{"n_head": 2, "init_std_up": 0.0442, "lr_mult_o": 2.0}
Each number is 500 + 25 x the weight over its row's rms, rounded and kept within 0 to 999. Layers, rows and columns count from 0. Numbers have three digits each. The size before them is the row's rms in percent of the matrix's.

# layer 12 attention value, 128x128, rms 0.159, rows 120-127, columns 0-127
097:451520548443529452480488480492522465485492495511487495501458539469486502537503471547497531530502518494476494480494505494529482538488544510499506482504507510506513507569458511506518519468515517524486480483487486470508524484453488532518486485537489462486477487451473481510480532539506535494513518514495488443548527518509502529487473529525474479510483516479511513509538487508499497437494
095:491522486526504475467456489514525548475494485464555534504522505463537510535501491496480460475500472459472539481484495492443487490505498488503483465531528532522527436528513506524527519469483472510494506507565481508499512537548537494497535523485529518491527539517496479471485526468485493511512497535507498459482470477474502478514471514530519523492481512485509518500506471454523498493466
099:534483506523517494482526450510478507478518527531532484500520467523516523506469471520545526500528467502526494507497472465519514549500522487462507535488477519508510476535484509498493497543492487466514482494537484498476510490476495484476501535526477469531456528498481548467509524487469499515440488492508492508460540500538435512472507512493497423490496487510498478477552510492539507506536
105:528478475533492503482489503508536497491508519511508477489526499513480494492470502512528475508472481490494534478470457472483544551516502481445486486530496444533507510531512478469503493558481496489513475510494517543476473484509514512493530486545487475553477513532514545500523501515470522458481507496497494513499554466537518489469509491450461483499512469478472478479524470519463534505559
092:470523541514503566498476469516503510485524439473491496516457503488501485481526473525505513486513473496487487519475515478503471515520509518474488501483529549515520514500496494481489504490499558531468455547514512481541495465429508483494471519533485530518459477520496499513485470472524455504489526503462477540549474528511477524483514543480490524494458483533505509494512535465519511492492
107:484465486530514511458482453458536494476506480535493498488501455471494544469486502512470492491455502482465485448493530540484542504510512466536503487511491501516503503523513506524455502487474477450545503531523563471508490526496509494539491505475499485480492508488509505469494520549469493511491502476492517534534547472532485457511533536547498506525519510513507526470512452493496510536498
098:490533563466534497471500509489514509500543477495509512468494518531521518503506488464487499490472545519519472448424480485486522513534503510487524529508539518475472483507484467529469486515492481485518520504482530482497468498492497502488468504532522423503522462478550514523539488462512461523455488471525497497542495518513488513496494499531502506492530511503505525441474473485507539502501
099:462555493526523507510497463463538482528485499462502483537518531475546503482485452511535487523548534505484510531481549505496498494479505540467471492445489517515474514490479523483468495483542485505508512505448500511547465490490523492507485533506512515473498492490506521500468482470508445514489476471512526510501488501515498481485540529496477433494524531495502539554541481486498485499490